Each number is 500 + 25 x the weight over its row's rms, rounded and kept within 0 to 999. Layers, rows and columns count from 0. Numbers have three digits each. The size before them is the row's rms in percent of the matrix's.

# down: layer 3 MLP down (transposed), 1792x448, rms 0.0676, rows 1758-1791, columns 0-111
# up: layer 3 MLP up, 1792x448, rms 0.108, rows 1759-1791, columns 0-111
down1758 108:465488493509465522505540491462483476505480499456482492506500476545466524485470500521502485505480450525492499541513502507507535487461539469502502496486514546497477483503442474538475514489463551482442504508532488510506575513476506491517519524506507520503522493507483509488525487456513496468526477506513481525526476495497533550475462496487
up1759 101:502516538476471490479495471521507522537511498472472498488501524514487497512449509482526510480464498501501493527504501488518536528499514532454509496441469510512485524513489504492500477480458478505499497503513511462507528450518543462511460526469477505480507540478521484464545505462501470466521494505528521512474487506539523478503504469493
down1759 100:507473463542527503576524495500525491481469465480508509511515493499511511536510509475491540481494491488475486510507524455524509451501482528529477529546476526530470516507547484497504509520514513504539478513517498457560492526460516526486484457506477507442486509485507463554452511462512476522502478504503522514501503491514492524500487498537
up1760 108:482490520455529508511469533528495531444473485501509523505470548469518480502474479520480524464497528556499528503482493506517506511518510513495533454533530549504531552514474501483531537497459516499450508527472497472479506471485477535486468499501500463539544478507506480501485522533531459471530506484500507522466528516487478466512512491523
down1760 101:518477521449500505470523514518545487502489554468508531477509480465514492536460468578505490452536491501502479512482487461482475467516515479493532532528491472528527469580512522509513504495511476465527455555497513508532491528511493546487511495512534485483488523521514530503480544522512530476492488506465475508468495506476576506474484475488
up1761 103:508489507473438433507497531492516542514506485515501521534490488520535507518551482488485479496468532515430425492524533475519500496532500488461503519522467522525471538513506524504498511505494480509479559498492509506511461479512478526511517525462488478496516521479504493488480478516505479516554507529536510546491462502481450489458502504511
down1761 096:508498516493522464488462480547511547461537478523484501533535499535507487542524524511521524489500510457495468489540487521487505514488483509515489498490501434476500528507507535499501486501538510490514472499521507475506499507552520505545494516489506512471499525457502519518511470515554501502523473484533541510518531484499464487511521505509
up1762 083:501500486522502486483457479452509532522489501507527484487469498535504505493499512440485494512523475510508494533506456471473452503497471502500500567501478535549509481444477518482519501469529502507491497475525520572499545548522514540530499536514535498459507503508505523504452466543541499511460535481530492501473473527468516524479489570492
down1762 085:535520488501510501476524515510542524451523503519452525495500483490530535538553513505511529518489528484531511483506532507536508521481519522514520539465509468464501501516493485515479462490481430484454571487473541552533467448522510523531497492521493541491502528495491483463494491519528493505478493517463488484495491478506475492499505499547
up1763 098:509494513494516497503480529468503450546508520536532462533473505532528506518485510511501461483516495472518529479484526519545524486498500522525509490502468493507519548515518442507499479511475478526517524506489477498558509526456489496506496535549511506486491504529505523497515482480499504520563462514482504515527472503559501465506482528517
down1763 096:549514494509523489480511525543517514505458441534501505491527503538499477504506505498532506463522516492503503466492530481543481538521497476498515489495530531483518490520495508439522475528424559528488461535524491471518513497502524476430489516553530537471518491489502502482515468457529534541520492498510514491485505536493500472478501522525
up1764 088:521504464524504533482490482474475455475528491483490489484514516490492508491544466501494495501479531572517504498539520461466506541495515493506492498502475485489510468528485484511492489517495503498546488480440494476491537506479468447542505506483483495529496475541503468480511538523514473483484534493509549488518505526506479529469480474452
down1764 099:509473512497530468484502549494466501486472532514508516550471477499483503497516493542460522521472529516480499502460491477513503493529474516496481444473497499539460490511496484501501529492525519517470569513513493508487552489511497505489474454513492506450517512454481487536506539520500535520503479532521469488504529478467542456509511529515
up1765 098:481475489481491453457501490493480511461472541500499516493468506499552529518508559541515483519457476488512539500496502466517537496491539498451489483455464488491522456498535496496494501536478505504534530511474502531456493475494503530517481500485485525477469472483502523483481533523537501494494503503522521464526490515475490466509450501506
down1765 100:512494502509441520490503498500531477502530497458505513501504468466518520555520538511516486468518514477529535503516521515507505502502492523530529509511464510493471546498469509480489498472482502489465509491537483525521495507501469487456497498499535495545504493509482499502475497519471501499515500546465550504497514459486491479500534518507
up1766 101:488500470510467537503537494505495447466546495486512484491517520486496511492504501476486559511508521509459530467533459493469464506475506510503476466495500479510513509529487514496535497518502545451462486485515569561507489540513465527493509479499470524539461508548506497459529500513527503437496516530485478546456485553540491517499476519526
down1766 112:518522549499528499496523477482503497543515500500494494480492528527506498472461547520478479498493532536524523525530493488472529530527495532483486531540474506475497492568502484498457542529487493470448510518449532485490461521482511516485459526514507525519518475536519509468536537489521527523517510476532541546475524523511499521491492510467
up1767 085:458503525525486500495490476528489485517508510473488519500516476513512460476521503510490477462509502480489546529497516470491478503528510513499445470526484502487507492485494526543495455525479508522492486506481462471428502500479462467532548532498488506499537533525476480513511497514462449483452504484495482477511512454503500482474518480507
down1767 086:525489477513540514463507518516533498474518453492503481502519499491496536499477510491487478581493498511536468510507496501494540499469492510474501477454497501534518518505532464495503520490493503498512543482493503530475468553526480490530504489465450469510529507506537536508489498480485506486534502508497492543479476500495513511511469481502
up1768 087:512492495524477515476537505487566506474514487473495498515534522534472480519475503544489504480488486480488537476481517498506493456497525506504523501499497515491491481490464497469521502497472509491483480488514460474517469525484485535461464507450486535535494515487502523496508488469451485485504467480481485493477502488503495495500522506492
down1768 089:530508498482497524495511553543505508503533499543492507521525447467474538533485527501476476554474511515508525486498480510535544489502511475499500529494485545448510530501462504488518479505499474500491522465512490494512471483523494483505541480508515504507491471433510506511459498502512470492471466495476529528456517481486507522475438467502
up1769 090:491520447521509461479567508487534509493536469555551468515517498546532499492509569525494469480507503488526499516470521472517470539487510510507525482499500541456538527520492484501491473506483448523504543527488454466466502480487507479554517517551508467491508472560503513518463523527568511481512480483493495521481470481497478520460512499511
down1769 091:501470503470545533482532484497508502460540490496484528500530519530496474509520495510537497497548528533510500489571472514481494515541508511514515526519535509562536479545480494488490521500493538533477481488459532503560496486492515517522512513485480542507504544533472540473489516516481507538479529474506520498422518476496522486484477510520
up1770 100:542532502453500518473557460512483499454467512472542513515542513490506508517498512544520471486536513486505519492515527500458513480509495521473471459486465516472531526469505490474512495487542525490475546521548469478434499507559488478488498517495523523485475497515509505502431469531474495472558472489517482506515487470504480510540541532468
down1770 100:473505527532544486520473466508528496491521493478546506485476493537489477534493485494489487478494489523520489477488516493510493502509505533538513559513472454496466455503508519489507464506484504438509481503478530513510478548530553548538518454483511475530498494519518505493492486466527550516505499529530504490526532519472502507475505521486
up1771 089:473511503458540534522481474532502558468533501455501517538527510469525495482505528530517525490518519531501498496511449486484471554513454471527509522463510492515490548523553496488533514455515525515475528502474513518522514458495526515498457524520501528502451478489517521506455449513494499524546501479501524519544459499528525502500514499560
down1771 098:480566479512529482511525517544471513448439494510469493486493555545430543516519499490505563452468512484508469489550527481517501508489440523503553527517491534454526513518496506530512534506480510496491461498493501512520517518493475541476491520456466469455443494516485479508512471530494495481460491487485514501498469530502520490506519521513
up1772 092:507525528476486510550514472515487518517495516522518506494480474467498516528504493506506507511520476476481495525495481514489510521485519551489548502501482507444488465504498580513493487489521490469488499476511533526502507525506520490467492503515489510483452485550521504508496488522514441503492518449491498561554513487531485481527484474521
down1772 095:477510535501482494530442512488492524468462505499487499484469482518531487498538525487476485498549512492524537529521474520473489501469494498480506497523541561484521516477511545515523459490508456502525457497514544510479513524504517516464498509513489504480560494494500465482517478508530490513533516505545516479516501523508507463493494527556
up1773 090:513471506483505470493450529485461509501475528468478554497484463495492481470522541479516497527507503517489556558495497521501498526482545522530510490496533473521534456469480472481469490536506554487484460530502492502509482513499487483528481521502503513490520526475499492483471499502449483455458479497532521485491531483523507518491525509500
down1773 091:498455504564529503499516515507506444512494476471496527478501529492500446503483514483520490549513506522465550497544495459507531479505485503507548523502515494472473516495537489499495559461516479486501525479492524511515460500477484525498554525467530511548501475517501501555500506484466536510477514515470521529504518496504494476502482488436
up1774 095:491475532561463461480468521521529476501495509457477495486458530462495518465513507494476478535477519490516462498499474492515481488520495500530513504494509528524501529502519479489484526498479501487517518505494501489503506474481512472475462553495520515499533471510495496534527547482506514481509504477481519499530473516487487535479470466491
down1774 105:508499499469549480486528499504492483488520523513508567459522505511509472532487500500485499500542482499543507531513524501502514471521514498497476499564482495494484464487440476540506505451517476483509527534533511503488490550534487514522467513528476514507487531459495502489483524492494508487503474554501502444486531501510508514503499517542
up1775 100:538515526535480542509493496470525494503484515502488537509520481490508466491520498482506481472460514545545480471498510480451494525494466511477495489531507503512498494473486474523474495534501486516466513502536501495508515516550492506496515541539521521521512506506457472518496471515503503539457482512487492507456525490497492517506479503517
down1775 100:534534529499512505515503468537515535488523466504481520512539500474512511499498503507560491526528529457492488518531494531522485537475520519502488521520530485501516549511478537526499490538487484500493537554506495474492488466535476479521450460519504528534524487434493494497512565482438506523502504446510468482522503475495506518478493521470
up1776 100:487485487502459535492481476482517506497491546500470522487502478537524500528538470507494446526451490541533501498481494514518495470503517484550515502520467502527477474529505514505508516574483509499547481508505483506473473454477480492507476502469518472480480552524493511494495497505476496538541543503514496529486495545489540474466469476466
down1776 103:495515506485510472479487486519498505465515523513440495518480510522514509500493525488489483512501485502499495484549567515504550488487487535472530478510528510487486504499476519527476458510469488513516506497477502522499483548498506490524502452537528540508520519515479477466501496480486531508530528534489435487501544509466552480482517536496
up1777 090:456496532488444510496526491518502518496495484524477529513476495478512478550494474481524502495518490490500525499519518467525512499511464455529540486505457488504532502493492491514589452525511470502478469487504520510447502506503496512545462474481521564541504522512473500501484472500484475531506491498536471530494505467516482533493499550463
down1777 088:505473507486532481485466523475497462501502481477520555495490482494456519484475491504519483520516528499521501501495460515491438448508493487493504533517507523507432474548553511520523531512523473487518517497468534512526450480503504491525504503522512509517552511484527513545480493505497480518490495502493513477524525540513499478504516505489
up1778 097:532462473497456485510492469502508471514509497507517495545492516532526498486514507496525514504507511498542476490526494530482490514555473492530443542528471529482477458497499502499518511523505521518477516489525493477496506520475492524490506558526469519526497500527472508503475501507475486452485469529495474526475509541528513485492520513448
down1778 098:531524463494501495539508487510479496510497492499507536484517565521511491467489489487530496493510532465518505536493529524499493472517493526527516498542493494516523503473476481499520521498512522521486493480513511550514517514512496515529510542552490546459500521484490533509486504497506466501490507449495525483495487488527493478522465508494
up1779 107:503511543518493492470470508510527485513527462494513490514461489528510483483550522478470502515510489487517503472473487481490535492506492516466537519501511517527512553484461519519498521544530529507524515516499507498510481493493563476486522463469493538488485474504530463519512505497521504529506490481486479499509480510507444491513486507498
down1779 116:496501545512507495522478520501479518551522538490487531506523503540492524468502557463470538536492489530506515495474465480507502508458515517499515510503489534484515535507517551529511519470492515502477516512552464499496485521505525529439497525502520501450492500537459528508493475482495510540452447516505504479461484563476485532521471543502
up1780 108:495513526488495531476460540527511538480502548509513510473475500437486509489493508539475501505494520502491513495511526493500463464499488515471448487559473476478480474504482530502466483482527534482515490503485466471515482476508523502499477517485463490474539489507536479470508492548486478490502515462478478523531549492524530490531504500511
down1780 112:513516506516472535527511506430487495512501466469491518475489501540532524528527549475519469502510480536499484505490477529527489510484520500515493544480507511496547517503500503554499504533535498494500451494467511470505462536492523495473512536473508520428476471496459524490482498489505472462524551510509535510481513479575542496504462536499
up1781 101:530527487463481512495509534527519470501520521458482497492504529514512501510464493497471511514504498487521499491505500529504456507507476487499470479494480531526532519516518489457470544475493526471534538525488516479487469464518493538581515520510505477477529505462527537488478489504494522509478487506512536498502483485505478486514529513504
down1781 098:548477522486507499502485487483533493512505515492480477503507475511496513476463454529532548529499516472477525482521559539458532473491539553507517473563492500551535492491502545485513501519513519509492516518457478469509482497504463513522513527529474516439502497512534501479508485534505553496529488502507512451507504467479485455499542495490
up1782 109:521516514515474483489520477534465467520516493527508490463473511534491510491504486494493499465511454500479526477446502498495487490534493535552534528478534461479491526523537486486536464491480504461445524509492495510542517467561512477502518486502471483500497480530481460520497506522491484514501502504469490497524518492504504531540489482483
down1782 100:483531496549502508507482533477513499497479560523480492497522521497545486533519510515514508520470548521498502537504502474465485517493551536508471503532494507530485512495523546460504482499503473514510419523469510512521530466475547510526460480521483516536501501544524497478512528533540518476507485495497512518478459497474501529489495512498
up1783 101:491532489478499495465515495502496491494481537496464499472518436529503488483522480537505480502511530496528518487531455499492510538502479540481465553521469464463518491515516519538495482479504519503514529458487497466512511481487498469482494460539531516526445532457466479519476503488511516500503453517443531483488532509494476511514489498485
down1783 101:500498482470504510491499530534429511522478463528537473496499535514475481484504477496480478540561526543496528506510524488499459490520522484510538514508467503503493535485501504506522478499486476518469466511474490555525493471526509499506502513490482474477481471483511519505514460511505451463503498477509458530478498496506451494485442543521
up1784 100:508484509482531488514482524514507516499525498491485484519511473470450486494493503488532546538487508536490493506488500496479497483511483512497519509480523499457486479515468452509470515485443460497478510487521519502510493503527492479543468482562500501505501465471501518528529501515519526498514509477481520515445486480513502506509436518501
down1784 100:507501489480500508524488523525488530513465474524522501540515458489535478542524505518515495496518495462473520531491518480533465489487482524514501511480488516453493457527489445460514541522476493482501541483456543512501503506497503525480470519512486499482501482516513525471496536483518498492484456481469496474459506501470511469534466531517
up1785 097:492474480494494476500519544532537504518506448489502522535454513512536481516484524504470451501536460496505506494466500481505480434500449521535492481494453553498495503504504479498423503490546513484527503514547478517502488520464532513480493440498539527533518465518498516509485500539505511495475517502493497497519496500484424499492475522502
down1785 105:532545468505448519520501467478479528502538503531499518513478491477509520487481507508508480508509550470497510462501549477484486521495480506497525469513517512472481490530485532523498473503449510507491516513511466497481565545515480484493464525477528499497484431522480535519492546540555469520484513504506515518520517513467530511499471480494
up1786 098:490480496450487552506554541463503514452488474533495500490503511495476511525461501510542468487502502495503486525507479494503479480488491541507470531554490501516499491491521501505457479511479511453535475483475487510503502507473485502503489491495536523484515471526520513529496448549478521472496520505484504500448531491513486505486519525463
down1786 103:507484489500498506497527489500533452536556492535519531424512497483512508505535460450522560509469480499513479511504481483516513529544505492513533493501530512557540505530511473488492481500539487500493537494545520492537500468516479543523456506460498488538474479527498503508497495477513537510535471485533497489462489512493494506566530499481
up1787 099:477477493504464502508540502464517505537497518490491479526508530442532457487500555502516505533464509511483511517545478549516501532524504494487513511500524476513541500496498519486536512468505476470527543477521486449539495477481489519503507506464454492518499505485492509542525493479506529488522521478493466522513533491509512491497490493459
down1787 103:504487458504542475466513473519471510471497494481537493493463505525508489475461447498523533508497472503513522516492512507458451518463499443508448434537489494467514532499517518489503504515483486507494510505464513508484498438522512535501492511503522522495514544497484527501473558486513497571462498546530488481492503566495456521538481536538
up1788 087:544514437463506487482500525481493500502502507525481516489467508532508517511504494518460494512496500502489507492488487470517505489497465500523503543499473527457509468495469557485520479529495499519480475529498508505552523505514509532517510490469515498454491456563527477485516491537507553499484511520512528516457502487487503484482496524522
down1788 088:504529530527524527502504498497522507485524508490498522546498505549497485479494529468491517497484509477569544482499506523482529467501528495492545511472500478520497509458530476512482511470487470499479539495540513506431499466541474512459514490526488500498500543484501506549565532493482499500485515528493519531498495500508504502485487469464
up1789 092:483531466449505507499506535500504514496517494536482513495511551521488491511466542511465463491456547492499487502452557502456546490540496486432514525484506506434516529485510508531516498454552494519467462496540497504469513502498494531525488477486513497439534499483498537520484484547493543502513501491497501504487516451524501547491518486509
down1789 092:507494489573516514491506475513513488513528490515460475515448510483476514483499504524524508528474521480488451508495511523551463469480518535523507522492528513521501510500489468511470505520526484493449516468482526506528543523473494472496543499520486495504495506571486561474496509494466493480460508487480469520501473478473468509499450460521
up1790 096:485512536511499455519517506529539480517481478472483480464427497486514526541480495476543504528489513509527544510507533478494493500473478480490539482490452524512469518456518517533549497458495533500527481499475519551545447491509491550500473524501494491533483483509472496494479487507511469483522550479497499505487519489504545528488463464510
down1790 089:486518497539470545509517451509500489476503504536499477511511466474480506513529517515492497514551489509494494552487511526507490535456519512494474492440523508463532497493480488500460446530524506525515494517511481502453550519454531487513559492501519542475488504503486510521491485499519498501464483516533495490511489512520498475555512505506
up1791 100:517485522482477492513528493534539498485491519495520503519525523478485522532532478502504527514517493489447492470532465536484479468529447471474509498457511522465523505498513504531525438523540478517473488498476533499540501554494499480507523497464506506497490514500510466531493505524501513518481503476520486499495473497504516543537538494495
down1791 109:504481513530554476509493501500524458500484568528529502473487482457516533529469494507469480514561489504465531544510530518500499497475480503532481472521534481480478526488478498479501464513512476534506512506545533504514492507527484458497508491503492478531517480474528498483493515472464498522472476494512530555516523468522503537486499489500